config.yaml
num_hidden_layers: 26
hidden_size: 128
num_attention_heads: 2
num_key_value_heads: 2
head_dim: 64
intermediate_size: 512
vocab_size: 2048
hidden_act: "squared_relu"
norm: "rmsnorm"
norm_place: "pre"
norm_eps: 1e-06
positions: "rope"
rope_theta: 1020.0
rope_fraction: 0.5
qk_norm: true
attn_scale: 0.193
bias: "none"
tie_word_embeddings: false
parallel_block: false
extras: ["some layers without attention", "local attention windows", "shifted keys", "gated attention", "a norm on each head", "value embeddings", "an embedding shortcut", "skips across layers", "capped logits"]
init: "trunc"
init_std_qkv: 0.0491
init_std_o: 0.0
init_std_up: 0.0491
init_std_down: 0.0
optimizer: "adamw"
learning_rate: 0.00267
lr_mult_o: 1.18
beta1: 0.95
beta2: 0.95
lr_head: 0.00673
max_grad_norm: 0.5
warmup_steps: 576
schedule: "cos"
final_lr_fraction: 0.0
batch_tokens: [8192, 16384, 24576]
max_seq_len: 768
doc_mask: true
train_tokens: 105900000
max_steps: 7083
dataset: "wikipedia_en"
Each number is 128 + 32 x the weight over its row's rms, rounded and kept within 0 to 255. Layers, rows and columns count from 0. Numbers have three digits each. The size before them is the row's rms in percent of the matrix's.

# layer 13 attention query, 128x128, rms 0.191, rows 0-99, columns 64-127
079:143146137157169163118143093104080107110140092105163123150128128108151161140084131101123122088143158160192120132075122122148155106121155151118079160095133136151127136151145136132133103101129084
086:086145130046113107126096076097147158116133121100160138099118108083169161125123118047106128123110095113099177119149115148080125147161091116151113150141104140087091174115152109145104116135123093
093:169126122157154113079081170101125143117171085177192098160166138099189158125163056139139117087081128181197119127120139158132145144122113207121066136134131126146181153136090111133095164080131161
091:112185133187113146146116117127149155175112086143167114109140121160114136118096126143165139096085143146145124155126184125183069140149141115097132096194171124081158061140055129084199133092119125
112:114144137203143124140087167119126132180156073145137121112169133140121119154118066147137107121085142159089112134097171144167095137110120153108096087214173152167168101144048093136151106082100149
077:115152112204095085073114162063083178175143138159149177106124136139139056138163139098075123140149102170023136167140086124058118141103116174124124143093111128186093143133121137137123145160119107
115:096119127110129039117172108108121145194178107145089095123152132136165068127143171118137155111126136142145156094157127132120130102106054136154176085143122108125126177162104154167155143155178167
099:088114095149098108062123127098099110172121144157101123169123178148177038118103130092177141104143136124078133124083072135074099152112106150158164052133098113188123118159150164104101157167111112
110:142109107122092125145119179179149144099164095158099138077171158156086131118170136098115132135105170109152137108145154113154152073140105100185096132095078123112148086115129140124127142139138240
138:148174168158159159168125098120145157129147085105183103106161089077110243157095100159146146170102137133149113117103123122166151116114161130099154130152180176145186111142114122133196104079132095
121:097042108126048138081125113079118108119118160143105165141140124132135101084134150063121132104138082134162135135160062131158100181127179106145096194063085084135088163129149146097099146125106104
103:157143146201164164153081111182116145170201106163160204168124116159045134117167098170112130105178130140122081138099172168131131117143192115130078112189132081133157079115093084181127136066134176
105:179188107163114149128159177089129167113141110097164084108145094122169131162058155160167102157104095147106153128133094110096141098130102145103166118120154134159100084088162131141076119143106092
114:076085140129113162115087095136108135097157114118102164178119157109092162104138113128073088094179062113133112116177116174165107156138154170138119153131098146137154095088116122135128167105097128
125:145146129082147081100151170169134135118138098150130137083172112121127123147129117111107070134135153091149126079159159120128167064139051139161108090129070129137164209122132103161143121141127111
103:130158122168131122159095182140132152218152129095165179142161093123109099094135132157095084098188152122142062068146139128162101122121142161152102183189148065154148112103148124120167137014137141
075:158025123052151152181152116166119070092074098130113093126104103130098080146132209126132114131108122158158110094127083171141182121159098133090179103106155115114108090113136105107117164167119162
082:085177122205074142138160101149128159152166117121120075156064149121133128125132163136122139125127063237029124047140145124140150132144119106118103073112137145125142110146127183065142128096113120
090:087178131167147090154142147171140155176104134095135114093128178153109080112169136151137131084121099152081133165122211124155081151118117128140093144119135141147170116137104144113195110160158125
088:134098133134143154072170157121131109181109177145057138150140128171064074165152145133078154111189173143092144134175126119159098143095099143149115134103091147117129151094163165089145152161120152
088:098099119155116089115177136138117169142159132121115132075140148185119057148174122117135160140182083155073133110145074095094083126136085137124132102136135128193120126156115141165140117200150139
118:129086107061091187110136131153071103069057142171102133149099144128138162115114170113095152162181121105154170106185099102106134106162123142158129183050040093083086127130225144109105151154131151
102:153060123088109097081119085113080114101096164052146195127182148081141062105197149123141156121069143095140170134106101144112157129156073089124113136102124133142145146084098110116046126153086055
122:114086104106103125090088104113058105091072165186096191150087141163140140125113186088086179128141120096133163163154144144066127088126145135171127164076066126116084127108190136107098139190089123
116:172135162068194137141150102109155120128185145066130165130197123062103123177128065089157109146101150119132113095130148117151152173128119154099116126167158133180160150133112096153136117087133091
118:134192134135159177155158096113149117236163123064165111116121130087089098158104095154158123139130151154088136087127132092126114177140093102104137115213179137126103154143068097167171100085166111
131:115122175126135157114088136077107162130104108164166150126131057129114185169130167145112135164121167124173143136155097111114126117093145158099120152122129155081178145143128116114120103075107094
135:144086110109077075172156150087175146116162160171089135121153144119181132127136153111112169157121149180106103157064146110099171100134145124168164114113137155155150119162148164100095156178191207
123:080173120123126126118106130143114094157086162114106129192101172096107134113065102118136099051155089103137130113140127133154077209128099122110088166137104107097113102112130126125109144099092112
107:172152088104155109107152182084143088143061083161133103108124086085175133157162110097172124155099135129195158137148122126106114133094150117103207122106104150112118141090109129143132101150079106
109:119114139158118159168152109194177135146179120117127159165106157076086133070109071162144122095177113103121082074109097148209124154180139143130092134153128078152148077152121138089144154072152158
110:169117093148118071145157171130146120121159109135101141127167125094099116080183082156107132086165139131159088134110204129171151117142128131161137188142148104152165119091061168146112155074134182
090:125104119109134086103094200139179123121155120125083136114116146087202137132194101097136137184126096156087142150097142111090097107163166141116174083127117162184132121109116150121103122151140162
103:192158113133180159161085124154123122145136101108152105132120148128133133136137137105145093131111157136109026109177149151078152160127126151138129147136143111102121147158209158119172145130123153
086:090148130125162165105152127067092056165049063146107112139130129069137164163098120073209139146129141135126123141200112125130172147097147158093195055141104118103115155136140148148118116090100042
105:129112087146164060166133168163154162147118119102093152093129097170169109108170100138134101138153127164116039167095138139105158078138157140153147162142208134219125125129135168141127130125196157
096:117135144091094083083144135087141203072142196140123150115073134187178125136136194111089185160133118109138149139108140096117112118084103120115154162090076172091141175165152174120136102146141135
092:020134166121064121110162097081146127140153132105142119095132127088129103094150100129107173114154103179101173146114082145143118126115132149135075126072161103140116143121111150146135120093151142
090:146151116074128094077115184156187132078145103122108181115089171166208091128141127081179128182097148069142132138105135075109166136121137147121122156142133132098156201160138151164106125127133159
087:149116131108109107153134124112128140111148163167095138143050134171201141130138190142094169140127113091152138131126159123147146118078080133132183164077132166100158138148195174100117130166177096
092:099109171101119130101121117139104158120163152172110165117134142165096133112139111133093130109151036154130129163141068152205173169113160193130058156142214149115083113094090147143095155093082180
080:092117105155130092134120090145148130116123164133103194163031111206138169083111100094066158155132129143095093182088113159076124087129088150130088091114126122074121144126179183137105168130146155
112:150140117130125126138116117152203085154090116211105099184113150074175151139096128090169131168124164122092164119127096159069133141139097136144167094127136087058108182165153126160123147170143190
081:146151121158120106077122140054154126124090149169195155107088100159164133125110160125146152175152181168151141160113142090104126088121113068121152127115079163112176161199170184134158098116137060
099:159106125125127089117131183149112121156122153083154184084168093179117067117174105135102140112134150231118069190148144119121136088133084128127119188138204141140091132153100156107111129142150181
096:149118103163135122105106205098082134148112100149139114090159115120155128148174133109100130117123131222143129171170186127099139125116111137063143107115140168179108142107091115094145133165116128
099:139148120137132085178104111135163191121090157141147041137109151085214128122117143088125140126063086152127152095092123119083106106132131070052146130100122127149172087116173109139137101152166117
095:169129144125076131069163082196154099098145113101156098114094167136167087118097091103179102106089123112137158111112118123149135160178114132151067144105080084107096201149095144145140167150072154
090:149091167081108096169122089195116173085160205130105196156117140139090115123156138167055154136113102095162135112119140163162101150125146139143106190128196100110148080129106081114109141114123159
096:132120101133151073150122150142146171102098146120121128151059135156204182092168194128110154144110128096143108095103193105108117103108139107100186138087065162131188111127174154079136089142154050
103:078103092135174113147123122140172156131135139104099203164041113152134170119187126126105122160126151076131134151093176108084119088133128121133151111150103146159214095105128144177144093153150118
096:138162127167170178149122108128092080171087060155160084146160097058102145154062086147217069108142131103150136082178092132136125154113151150107132089156099117118093114127112084126150130100078069
088:098116145127078127103161105107143086129137085093142111075095151083122120090135139185100146110132135171114180123126095116176113123170062110159109144064142094139068205145143142103148130126114165
088:079149159136136149152159123174134101156179084098120146119168120119086108118136039122149113165170089135120150140128062159140171136138214158136088126188191116144122069124102110199120145094148156
084:159114105188183125167095124096101163126095078192106121157093148129153216140165188130094126131131160137128095121138183157064132102097149162097201108088120187144181108118162107097139135173135050
095:086131167078136087116129082144126149112163160098135156083181091077057092134151093143119149128152115162070129129123084125164167150128130106099074185154218092144136109135075130155109106071153159
099:196105107133171163173095134176088098127130101064073135141160124102077161124115130110161056101108118113111111095138165151119114146176148134128130132177144139190118093098117089106102141140118139
101:145128167149164170128079143142128129093174097112131080121148137074037177151166106146151128153108127119094146095104122122165128139160200123114105095158121134133147079115066059126110094097082144
072:147178101103137132090133143090122129121118132147163092105114121140198104126133163104146156153145162162127121140164125133049131145106123144084204128104132143109139133181152199146150140172137120
103:115155144142159101158176093109106138099088100147134075120112170073177112107131137125159108114090100119104170096145096119086140117108075107072148134098174128094185117117119091135127113174163080
094:119110111102166112150118161084108140167108199120134217143108090108098086132190150121103127176128147153138077159140127119122157103103126088128162139127170141125169080158211156116167070100171063
086:129126157116145141152155094197148101132203071083129096110145133079052103130099093140152099130154117097095145071127067142152162181181158139159089106170187097157080125092097116172118126109109188
092:176108104144144146155156081185115055138086091112112077147119155130138147129082120097173099102106112137178115085144145171129125155192128142123169129167142137164088118109115092105115151156110131
094:160091134166083123098127169135156151092156099093119034094107151178184145106172148132084160127126113153146141112075170088140086114179124106131140124086074160177136088104113110094139119157103161
063:091221098201242077105128146103140144126079123097161096151102121117153151102132125156119174097126081161114080087160126168137124170115153104120128163080164178129149171124132129113092120101104151
067:080197137122165152119151137206219188104095176136144111115106109120126135111094130148078112135157086117088059140133150165132174155109137101126147172153130154140111133091169126112136125128149147
088:120121095133183121107139106129071151147097127121148134132095138107121072153173070094114144123158108134105076129145074125099141122150128152116158056132114137135118092143125127128097116141100085
091:082147112079158120181135133169163139124141142101114147089104113105102115140121105129189111105142151102116035080159078100112171100126071114124137128161210137172156101123144066113203138132148145
096:162048124132105118074124131120112171162127155114119149147129141127166086156176186067057129150154141130105144155155162163095136141113166140073137172059067113166159109162163189111079125140133125
140:095181099193193144188128111128130134163155124091130114098117160140110075149153121145111143108126158158057074176091118187107122143081157156100179117162216132228141132137132130102191116131133135
092:165179136134139099155117122116141164138168108167144078078124122107083117138095070155159180124121138127139192102136207118159155120158104100126104116173150176071135103157030067160164117083100131
101:078097098103117141155147106113098088132119130074087149139124150147161082109172162104087105108182134133110118184137107173055095184132143185110173172100123071169129153121177148133132160177170130
116:144190140176182075168117150154148155154166104152157081080144100147121142161134075165147165134090175152115103123111166098152146094118105108084127080179185188107198096161055088135146102066130145
104:184152139146171045117104097085178154144178114117147103080154091138124092146115070163108167143150167168144072162095132113136156117105122137116151117150202175145174058184065100083125097070153117
119:138073124043057165052088117093153117079122101172093200163128100168149133105122139116100154139133088092160130183129121113143146143126155118167083114067116119119084126149149145143078165165144137
120:120116092155114167125180146129090114112119125138093124145122179078179122107148143074127071084148096103096183102140120157088082144158103193124142148121090089161114157091128134134100176176083162
113:149102100121101055148112169168139118213125116180119151098155121078148136167104112111082129154136139112112137161159142072120108062129123090114151099158082132106099143134131105144183153179139186
098:071167122147148116217183102182170145152128160122103114157094160113101183094120091135194107100103094095097120081155094146123098159160138107115096098159152099083144132074121100159159126092072083
103:135103134095100122052120150064145108092131107138125138118142100144194103139141149128041126143163131133146107161119134106133136083133113190156164106090116139187128144187145173092067144143185151
097:148170128174208184125171126168069165118078118147220094133150158161134147155108123166177114119113145155146126066124113168134104109136097143132118171136102133136159133127143102100117103082121074
078:103174140087130147166092124139145152100150157146134183093187114088128150191192184131130100107067126093119069088175144132139134112106132110112142103178141099106154057152134078106160131130155155
075:147058115135188115105142113123156089077155137089113156132093148096137134117127128153122146132160100103116151139163076159160099069127127116107198139125141160110137085117188070137157159175135133
087:084180154155142153191100095177127091127176106111177151106108068129114158151136204127117157102138140092117075181109143113191170093091205140118125129177170109098175102113192154112158115084150183
127:146135133163170134162147101144135160147149130074110124129123122109126086146198173095091142152148170130066086158123136138088138165064154131055158132188170123135191062149164107165167085164171142
121:140090117022079146088167114115137112128107132118059161165104114172163133123122128120138166167125096028179182066205096139146118129149115094193102118129066104118051158100168139142121120174115090
092:123055111110121142124137107117109140131110194081107191145084124149139107149220205066073129159120115138147121129141097137103103152101180131116153168078102118174159081141172179148113119211155135
118:103176128177201113204138128121157128146175113100133105092119107132078109134121076170175154113136161143096035150119142153125147137108156122079136083178246128137147105123121135137198097087137142
113:151087109079077184091137095144114098107106147131093210167091114126130166099148162079114110115113077088179211098160128123131111156138118125158085163100030075078075133093161148160080155176107115
097:057143108130157115148135105084137111115196138102097120138096144128161096121117118151109118095192131121067083121140093188088119157116119186107195133158184093167148172152126148069137135104144128
124:089077090101109125128138098074135086141166120082092171087108158132135059122134154080122139109203134142104132141144107174076096165114137139176175096126142110135071093131154162163170155196136139
145:173121172146175100145118126169114162162104130139153096131124070149076142163083143154188164184089164133164092113142127100144159093090169084083091088125175169093117101148141105110154081096129118
136:095106156116110145138146162143112118143079084211151112117130118162169164166210159112149154181082118123141165103221134105112119109127118112106110085088070144092130194140146112163101117143147134
096:099105129056077065057118114061184109126200106120086154121129107106166114094115135111043152126181114123114101163128117143110149150138146147157147080107114124146129124170123195133105146139169146
115:111161139118088175081083043088184109101193126120086166166135107123113141099089069148047149077137089087142137157112136113172143151121160131147122148129144112119129086161105125108063142088102120
108:083095119080040115124101120093203085106191126122045180107121104127102094090136115123092175122156121100134117187107143114138161128137149122161119098103145137124123111139142163163132170169168170
102:106130137132129182155121096128146112066167130153144107091148107129105144137127111171161159106152144108134080162101187125198115105147103130141153164139164145099112074142168145061174126123114149
110:097159165076083146093126053151138120067177124097113139133114132128106122147096094166091134113142145120097110176112138148150149164106127142139129177119114114093142051157156124119120153132123147
073:167160121087143179175125086181168062105195166108144198124126148124058153078062091151187112143161190069106146107086148113109112147161125165157103111183111040161133075113118081131132117112145093
118:025085137078087099106111146115140136095189119123069101121149147174153082146194115145064126112184111115081136203140112142114176127109103144158161126136165141120108164122150174174094157157194164
096:182128119132129178199076092231165109147106122105085163152191136096053184096147096123207105097096159101111165080116143134117104127153139071166110149191107087151131060116087065110087117119150121